Weights of a small GPT-style language model, trained from scratch on English Wikipedia: 15 layers, width 64.
Each number is 128 + 32 x the weight over its row's rms, rounded and kept within 0 to 255. Layers, rows and columns count from 0. Numbers have three digits each. The size before them is the row's rms in percent of the matrix's.

# layer 2 attention output, 64x64, rms 0.287, rows 0-63, columns 0-31
094:140149176149134108129135116108078108156094118147130147133150122060156154133217153138135176147175
086:080101161115141091132096116223147106160157137163133090128112109155121106122159121132037136168111
091:169095158109091109115155170148153168146122151144118122096223125113135114108107092102129116134086
111:145182142147132156121165089142181145107104132099160111113129066122118146114112067165056079095099
108:076069131115117126129153110175125146138065164154131145139114127164127111092052154128197152123127
110:151151154121152084128143101106129127091096151149140214196109139133132168142137150148210099124138
097:088115217157140058090152094117103073130114090116136151118125114121103096131139146104158114115128
089:146118132129094114092111122042118149149149113060123085155112122099155067091084155117164153129158
097:120130158156057079147117103152134141098132129161185191148124150076115080153127114106206154162144
094:135174147153114091102150058195133118120172091078088105099138164111140102084155154164133169102124
103:169149093072079131076127150155059065119128167152160148107138104131123190160153115127127111148061
110:094155135123098166159133154124124211155099114109141136127161108121073165126093135086122080128121
095:102125155175147145093109126141065166167108106115112090115214130148134137135104137115130116142166
094:081115115119144178131078073090165122141149133157149186066130141111134051146170148175153134128190
092:132122148127149142142043134153170111173128129114109127111103136142126139146121123124130141166174
093:133145131119127048127158092139093083150159178154126165122143134192139161153157113145204124102092
103:157172099132155144104115161061143133122132079124127112109131157119175120120125142131064150124099
111:127118147107143155120109105123071118057147174157127148103141097148108113094072105180077172135110
109:177153146098148116143136094091209162221113063140117128097129114137120117091148113146180141091168
106:066101147119113129132055123162134156142166137106075097120133143120151072103112168184117118113115
091:119191125142131171067195110073163135157151107164096095132156125100158185134172160119104151131139
095:113164104085178169107065097080139082148097081125113168097138112110095172156167132106149085114144
091:148138131115104120120152160153133141124147171078091089129123145119142113145108085101088130141098
103:081117102089140091133069126147101146132138147110124125143142147140136148137119096117099106169058
094:151108151130160101100152103189123120134034141089110075161117103140100097137139137117122046131119
101:100131145106105105136156142128095120120126092154084114103165126142134126152179069227157179063125
093:158155055147139162045136135091088089030158127190103167105149125140181145169129100093114156128109
105:091134144128185128175175101153194147150127160074150124169096119131083133112118150041106076193142
105:130117089137166132067104120147115095124160095204137131114141113172113092086132109120112136138114
096:065084144089156046130078165113180103125137097116139134152087114136137056128144124176125137123087
102:070136164135142097159106149156109105067130138089135177116116122131166101143153098138121127095114
106:144158126063143081186126084139094116157205102123119160082131120130066129153094086129113147130117
080:136125111141183106150184109119110059146178038125086159133165156144118084136171145108102123176133
121:121164107138075135114133121136142110119142110173183159117072118154161135123178149157185089117149
095:114177146112202148085124106079101169174093127135121141097140115146124098189117121142145145143151
097:137093152095138044168127131108061101121126085115167092150125159119140099139143044126117127084137
111:118097071128095150078170132177232171170151134119147075144090137140154094113138118120053115153095
100:129109082198176116151129128171155161129054112135093132188167159133193148108119098148099077116106
086:061122100150126203130088104135125085114074114142162145169074159188124139126167120141135135140176
095:146120140096103130132123120101137140095151124093193121088109171073122116107170125135148205086179
098:105098090089152148099144118106152088072088122093109091142148100096164142112119164070139099139133
104:142086131148119130121140107163100113124137137078118143122090146131169133163149072175103143078099
108:103140146088078143137214204155140139200127101125110121080091154129140117158161152116171158105207
095:121143074120119170118112124137181138119106066122128119134160140103083082071137102129171103202148
105:139181097070110124156116144094096141115110156165169134088088139112159151167133152134142182047137
112:141152161117122109147129083132118150118070058102120138126138170189115130108056117108126182119137
095:114158101168128110173123053141134163203089159103115133084156181167091185122094181112135129087092
107:062182116043179110134159150123133129171198162137125102121147093114174104142141168124146104091167
105:137147076150172139088148121174137170080150140091063111171125117186137130104110116153134116064072
083:128101156189119153156145141142167147062175115224076163106119131129108205122174165119132142124096
093:138094081144118106161103129125116122162177060074087086110121139130115120049097121154148179090123
085:149103080124141161179142114151150184131195135150176160155119151154158133079144114097144134124119
096:156078146113181176111135095136108093092122122131113145094145094103144114156120056099143140108168
108:137152106152121230115143121097164152181117166141104132111157152159159145115107103153200100140158
095:161134164130171062176041142169121135102145086137074135066186102107071133124163137129165109126119
089:108128153123112084118155089107167152157180134123144130097181119098154117134123133133131145142088
101:094209180136110143138090130129114103133150089080126131173137096128125112096126084190133088102105
102:096142208151075121103142129056145107139119088134132117177090123191114198176106110105115104101152
101:110134139154150087091081110148109162090119169189169143199103181116124058109137183087156133185130
091:175114112132124094129097143126130060133108128098140093152122187156088155105128112108187141148166
117:093082071112130058153115167115147113127103133111115087130121152083093145150135198169114070103102
109:198164141177109144108186138069141124131085129130136150135126132079136191132110135146130179119174
114:102091115140119141081108185160165126173150140123150083167161085087070122066091145077138065138138
101:097110136087168079157151111105199193142085070132108155110125156167057082127113162129147142115089